From a checkpoint of a small transformer trained on Wikipedia.
Architecture: LayerNorm before each block, learned positions, tied embeddings, normalized queries and keys.
Each number is 128 + 32 x the weight over its row's rms, rounded and kept within 0 to 255. Layers, rows and columns count from 0. The size above them is the row's rms in percent of the matrix's.

# layer 17 attention query, 128x160, rms 0.0373, rows 20-39, columns 0-159
size [ 92  83  75  90  97 123  82  97  95 112 125  77 110  87 142 118 105  99 106 117]
[[116 126 121  99 138 117 187 210 113 161 103 167  94 141 118 173 155  88 106 107 109 144 150 152 178  73 107 123 125 115 100 125  41  62 151 173  75 172 171 107 116 185 141 182 144 166 116 119 148 108 128 182 111 115  74 147 149 181 125 186 125 146 137 106  61 102 113 111 115  83 112 125  81 127 131 123 142 139  98 152 167  89 124 107  94 144 143 129 103 141 101 115  86  87  86 142 127 122 174 106 124 110 177 129 118 140 157 223 149 129  71 122 128 129 139 145 140 144 146 156 172 124 149 172 133 123 104 119 195 124  93 106 145  45 156 126 172 152  65 149 105 126 120 169 150  95  82 159  92 163 123 137 100 150 177 106 112 120 107 178]
 [236 110 108 104 139 130  58 140 140 130 149  92 154 106 166 156  98 132 105  92 118 179 168 181 129 126 151 157  71 129 124 167  86 122 133 236 149 152 155  82 133 174 121 150 105 100 102 105 171 125  91 108 121 124 128 157 119 154 160 157 133 155  57  98  93 109 100 233 123 108  81 124 109 210 125 142 109 132  94 135 113 109 129  93 121 123 117 105 161 149  68 124  65  99 148 133 158 150  85 102 176 119 104 155 124 171 150  82 164  88 127 116  90 140 126 147 162 135 129 195 129 103 138  89  90  73 156 111 152 158 146 111 116 115  90 129 115 153 126  99 122  79 124 104 103 128 154 132 187 139 136 147  94 177 101 122  91 115 138 118]
 [123 137 103 136 140 163 158 177 121 161 183 106 159 131 134 129 144 153 107 108  57 142  86  82 114  80 120 140 127 122  86 137 166 134 114 143 159 154 119  36 123 108 153 125  93 149  92 183 157 161 166 170 166  89 104 171  57  99 129  84 158 122  89 152 120 127 153 168 116 116  84 114 138 139 111 126 128 131  64 127 148 172 137  99 131 117 157  49  97 102  95 122 101  84  66 190 140 161  75 153 197  86 143  97 148 142  73  98 115 169 162  78  82  98 165 123 123 168 112 119 144 124 118 129 135 113 178 101 119 127 164 212  97 157 120 127 152 163 103 132 103 104 106 152 139  74 176 114 106 171 141 128  52 139 124 134 116 149 171 125]
 [178 152 140 174 118  73 135 140  97 148 129 171 108 138 115 143 172 125 114 121 195 114  92 174 156  70 130 172  79 173 143 155  78 134  91  58  98 154 133 137 169 131 107 146 108  85 126 119 141 180 155 122 146 154 140 149 112 165 124  54 126 146 132 123 182 131 104  88  84 202 101  80 120 128  97 173 158 128 114 170 132 134 126 162 134 110 136 113 140  77 150 156 107 112 164 120  48 123 159 137 151 114 144 149 148 117  77 107 170  48 180 196 135 117 164  76 114 107 182 124 119  76 200  66 119  91 153 120 139 124 123 133  93  75 112 126 137 178 106 116 126 134 133 173  98 143 130 147 139 117  91 158 145  93  81 156  79 108 151 156]
 [207 103 121  98 165  64 100 144 122 135  86 172 117  81 119 124 120 107 109 128 151 160 151 157  80 152 149 156 125 158 149 109  66 134  56 133 129 153  99  69 110 179  62 139 101 157 110 113 122 145 125 159 117 167 159 150 135 126 163 106 103 185  83  97 113 164  76 152 101  92 103 130  89 165 119 165 106 122  86 184 151 124 139 167  93 149 114 142 169 162  66 132  59 156 197 119 115 145 162 115 163 145 139 134 141 126  79 112 172  62 151 182 135 152 134  91 120  95 152 182 110  76 157  93 142  98 117  86 146 162 159  92 104  68  87 156  97 123 174 107 155 161 110 175 110 166 134 135 165 135 138 108 130 110 165 172  93 136 156 118]
 [143 126 129 134 146 153  84 122 111 165 192  89 157 155 150 154 156 160  93  97  81 146 124 187 169  62 103 146 102 138  87 184  91 112 119 164 125 116 171  78 129 134 141 186  97 114  91 111 165 152 182 134 173  97 103 142 103 121 144  82 116 101  87 119 105 102 111 209  83 135  74  72 136 182 134 113 130 123  87 150 170  88 104 118 113 108 133  99 122  85 108 111  67  65  95 153 117 158  79  77 193 104 115 128 116 138 112 106 166 100 162 142  80 144 183 198 115 167 150 157 125 121 146 117 134 159 166 149 153 150 136 169 109 142 131 123  96 166  87 137 141  86 104 116 102 125  93 132 186 141 160 162  71 132  99 150  90 151 151 184]
 [ 36 145 125 128 171 180 126 143 155 136 125 113 132 116 127 140 142 196 138 136 147 102 121  87 118 110 191 161  81 141 143  69 147 158  87  83 164 114 138  70 120 139 120  94 156  97 106 143 123 141 217 154 149  98 137 153 147 140  97 128 157  80 184 112 116 110 167 134 123 205 127 134 143  92 126  71 125 183 164  92 179 185  94 139 160  85 134 113 140 146 128 129 135  83 100 109 133 109 162 135  83  96 132 137 154  98 127 141 150  78 144 151 144  58 153 114 135 133 112  91  67 154  69 135 156 195 145 135  50  97 113 118 169 168 180 161 109 153 113 150 116 131  86  70 163 112 144 155  92 135 111  93 139  92  74 121  98 115 111 103]
 [210 104 129  89 141 127 114  95 166 145 121 108 150 117 134 107  69 134 126 137 105 149 208 143  95 118 148 103 146 119 122 125 107 157 125 255 150 134 120 110 126 111 111 175 125 126 140 127 147 110  39 129 138 152 104 145 136  95 120 118 156 128  83 103 120 110 116 222 181  87  91  97 117 138 140 105  77 174  85  89  44 127  79 154 156 130 143 118 155 159  92 127 101 135 120 107 124 139  93 190 181 127  98  85 199 132 103 104  86 203 108  97  64 126 122 179  81 154 107 137 151 113  99 127 111 114 133 137 165 146 133  90  92 118 129 153 151 108 154 111 115 145 103 142 128 126 151  81 133 152 184 148 125 176 167 114 167 114 119 118]
 [171  82 132 126 131  96 135 105 154 156  93 114 135 139 135 138  99 136 120 120 127 133 185 190 131  68 104 116 116 140 122 147  61 137 116 251 123 111 154 147 134  89 125 168 116 102 104  83 168 133  66 130 153 162 129 134 160  66 121 108 101 115 104 104 141 134  82 227 118 101 112  94  73 137 145 127 140 182  72 147 132  89  80 149 131 163 153  98 100 161  83 125  91 128 110  81 133 140 150 136 124 143 106 126 136  77 101 122 187 168 141 127  77 147 110 212 143 107 180 119 177  89 129 132 124 160 143 135 179 105 107  77 133  82 149 130  79 105 136 132 169 119  74 133 138 101  92 127 167 147 187 195 103 149 151 116 139 131 127 161]
 [205  76 116 125 103 125 118 111 176 141 124 114 158 118 130 118  88 132 121 123  78 146 190 127 124 106 126 124 140 123 111 122 102 132 141 255 136 141 151 125 154  83 147 143 133 110 115 127 146  84  42 121 126 147 120 141 168 113 110 132 153 131  84  85 118 103 105 255 165 101 109 123  98 145 136  96  98 154  84 103  90 102  56 135 170 134 125 139 131 181  89 131  99 122 116 111 121 107 104 140 177 126 114 101 177 139 130  96 105 201 108  83  80 143 116 205 103 140 135 147 178 103 131 120  87  89 137 134 146 131 105  71 123 120 116 145 141 101 131 141 115 119  93 128 126 108 139 127 168 153 166 186 129 188 154  82 157 100 121 119]
 [223 107 142 130 124 159 101  56 179 139 169 141 102 127 151 132 112 167 124  98  91 115 172 193 130  94 131 132 137 143 142 157 127 145 132 209 178  54 153  82 117  95 106 172 162  55  97 105 123 142   4 141 155 164 108 150 165 106 119 143 119 112 100 135 128 126 128 165 127 119 128 121 116 170  95 115  96 153  95  78 133  84 131 123 139  88 127  63 136 114  80 122 174 132 100 122 138 175 110  99 173 155 122 150 167 120 166 124  95 191 143 106 102 116 156 143 132 144 158 139 145  78 132 116 124 113 110 112 126 162  90 109 100 137 135 164  94  94  93 148 148 145 118 114 136 166 138  72 193 154 161 226 131 144 151 130 121 123 147 125]
 [ 60  67  92 124  94 127 100 125  86 152 161 181 127 115 158 163 162 126  95 121 129 124 126 122 206 145 132  91  97 171 155  79 119 100 179 114  93 143 151 183 146 119 187 148 127 106 131 132 184 125 117 104 169 106 134 100 140 126 125 147 169 157 152 141 158  69 166 104 130  94 190 144 137 120 115 105 132 125 111  93 117  91 159  60 124 149 123  92  85 152 117  75 100 145  91 128 114 137 135  51  93  86 141 121 141 171 111 144  95 162 119 108 142 115 157 180 189 168 165 135 172 158 125 123 143 162 189 208  70  98 110 131 172 159 133 116 118  97  80 144 111 144 107 162 136  47 142 174 123 147  82 147  82 154 146 167 149 135 148  79]
 [ 93 122  79 122 124 129 190 117  74 105 151 145 131 135 141 138 129 113 139 106 151 145  74 121 151 101 130 104 130 120  72 136  47  63 132  70 139 160 127 136 125 154 207 109 115 147 106 178 177 118 154  87  98 103 131 116  96 148 146 129 179 125 153 120  58 147 145 100 123  92 135 152 108 122 114 149 140 133 139 152 159 185 102 149 159 150  74 193 172 169 177  74  71 139 192 133 140 137 177 162 149 107 132 168  74 113  93 161 169  73 148 111 172 121 134 138 191 103 123 122 156  82 134 125 104  90 114 124 140 113 170 129 171  53 144 119 183 175 115 130 133 133 153 134 123 112 100 215 119 146 123  88  83 148  91 131 153 129 139 183]
 [227 106 112 141 122 100 126 129 147 140  92 150 166  93 117 122 121 126 120 143 117 163 161 136  82 162 113 134 114 114 110 104  78 142 115 250 132 180 119 109 137 133  98 146 100 125 134 107 119 138  64 154 108 156 130 169 146 157 143 138 111 115  49  71 109 125  77 250 134 157 100 158  99 185 125 107 131 120  90 123 126  94 108 160 124 115 108 120 164 170  70 136  81 155 189 119  99  96 132 138 174 111 135 113 154 150 116 111 132 154 135 118 129 127 132 158  72 100 137 167 127  78 153 103 107  59 149 122 184 149 121 102 113  89  94 168 119 121 143 117 113 119  98 159  91 169 157 123 166 135 130 179 168 133 164  44 108  98 123 127]
 [ 62 180 121 119 116 115 149 145 116 100 103 160  85 107 125  98 161  95 159 152 154 115  52  68 108 192 147 136 141 100 144 106 182 122 136   3 109 142  93 142 102 161 108  85 140 141 128 129  80 131 203 128 102 105 133 109  97 140 135 135 119 136 170 165 147 134 172  46  96 125 151 160 178 116 142 149 133  90 185 154 157 148 183 109 111 126 112 152 117 117 164 177 184 123 155 143 134  91 145 128  95 151 148 118 105 153 139 156 112  77 116 151 193 100 101  51 120 111  92 113  78 165 125 149 141 164 111 126  93 132 107 150 141 163 135  99 148 141 148 117 153 149 164 130 157 142 159 118  77  96 109  42 168  81  89 137 124 142 101 118]
 [217  85 132 118 121 130 122 110 143 145 140  99 161 143 132 146  91 142 107 107 110 143 210 175 143  65 111 130 119 131 108 156  73 131 119 255 139 108 149 114 158 101 126 175 117  97 119 125 166 121  44 130 132 150 116 154 156 102 116 131 135 106  77  81 115 115  81 228 156 114  91 109  82 150 125 123 130 168  66 105 102 101  63 158 146 144 130 111 133 152 104  94  69 133 109 110 114 152 107 142 175 123 105 131 157 111 122 105 140 179 139 111  65 160 136 216 129 139 153 140 177  92 130 121 111 102 140 119 166 132 128  95 105 103 120 162 115 118 125 133 118 108 102 116 101 119 104 130 178 146 165 200  97 174 164 111 133 109 147 137]
 [ 43  61  99 106 144 129 144 108  78 133 111 129 149 140 144 105 134 150 171 166 125 132  68  80 127 157 106 137  85 118 134  95 134 104 128 147 114 174  97 106 121 142 163 124 153 185 117 164  83  89 204 128 101  74 174 115  97 134 122 134 200  87 173 130 155  99 170 164 142  82 182 143 152 114 119 133  95 121 170 131  68 160 105  78 127 135 137 125 122 152 130 101 179 107 180 148  84 157  71 116 132 114 125  77  64 116 112  98 122  64 153 174  98 119 121 134 113 109 127 140 124 220 109 134 134 112 134 148 165 143 151 133 160 189 153 119 172 113 121 103 104  93 173 143 117 125 188 142  69 158 144  56 147 116 109 149 110 131 136  75]
 [164 140 144  85 135 127 155 170 113 136 120 102 126 161  74 198 154  75 103 132 132 132 113  86 172 117 107 155 102  89 107 112 150 141 131 150  70 121 146 145 148 146 149 125 131 162 140 137 153 148 124 121 135 104 110 138 178 189 120 147 126 179  83 100 140 129  75 169 163 120 102 128 136 114 111 131 147  96 107 177 206 119 120  87 106 150  83 171 172 146 122 105   7 144 157 154 107  30 181 140 143 162 144 127 111 136 135 166 157 151  99 103 188 116 118 114 117 149 130 161 119 130 178 211 126 138 108 115 156  93 131 127 142  46 130 109 118 125  82 102 125 104 103 113 115 160  69 200  92 147  93 118  81 132 138 110 175 126  89 173]
 [239  87 117 101 136 121  76 110 159 150 143 110 159 114 131 138  84 139 108 113 106 142 221 163 119 106 134 127 116 153 117 137  79 126 114 255 140 126 144  88 136 135 113 163 123 108 139 125 168  94  44 122 132 153 127 153 150 132 128 129 145 140  80  96 111 111  90 229 174 106  94 119  97 159 124 113  93 151  84 107  85 107  74 148 162 117 119 115 167 177  95 115  63 115 132 116 114 137  91 138 184 124 110 128 160 138 119  94 126 169 125 113  67 142 138 181 132 156 152 177 163 103 130 101  96  82 135 135 149 139 144  99  95 112  87 164 128 117 136 111 101 119 104 131  96 129 135 112 175 149 154 185 124 190 163 122 135 112 138 128]
 [217  73 104 127 137 136  87 135 142 135 169 131 177 110 128 131 110 120 116  99  90 150 192 118 109 127 139 123 112 153 127 124  91 118 129 255 143 124 160  92 157 126 135 150 112 110 136 135 157  96  56 128 128 140 112 155 165 149 124 167 141 162  87  84  98 123 101 231 195 122 106 126 114 161 119  92  81 116  99 106 103 112  68 105 163  95 133 134 152 179  76 126  57 118 139 146  98 124  89 107 187  96 116 117 160 171 119  90 106 189 114  97  73 121 141 165 129 151 135 197 151 123 129 109  95  72 155 149 118 126 121 125 102 129  62 142 162 105 131 121  86 106 114 143  93 129 141 113 172 143 141 186 137 180 145 111 137  95 131 100]]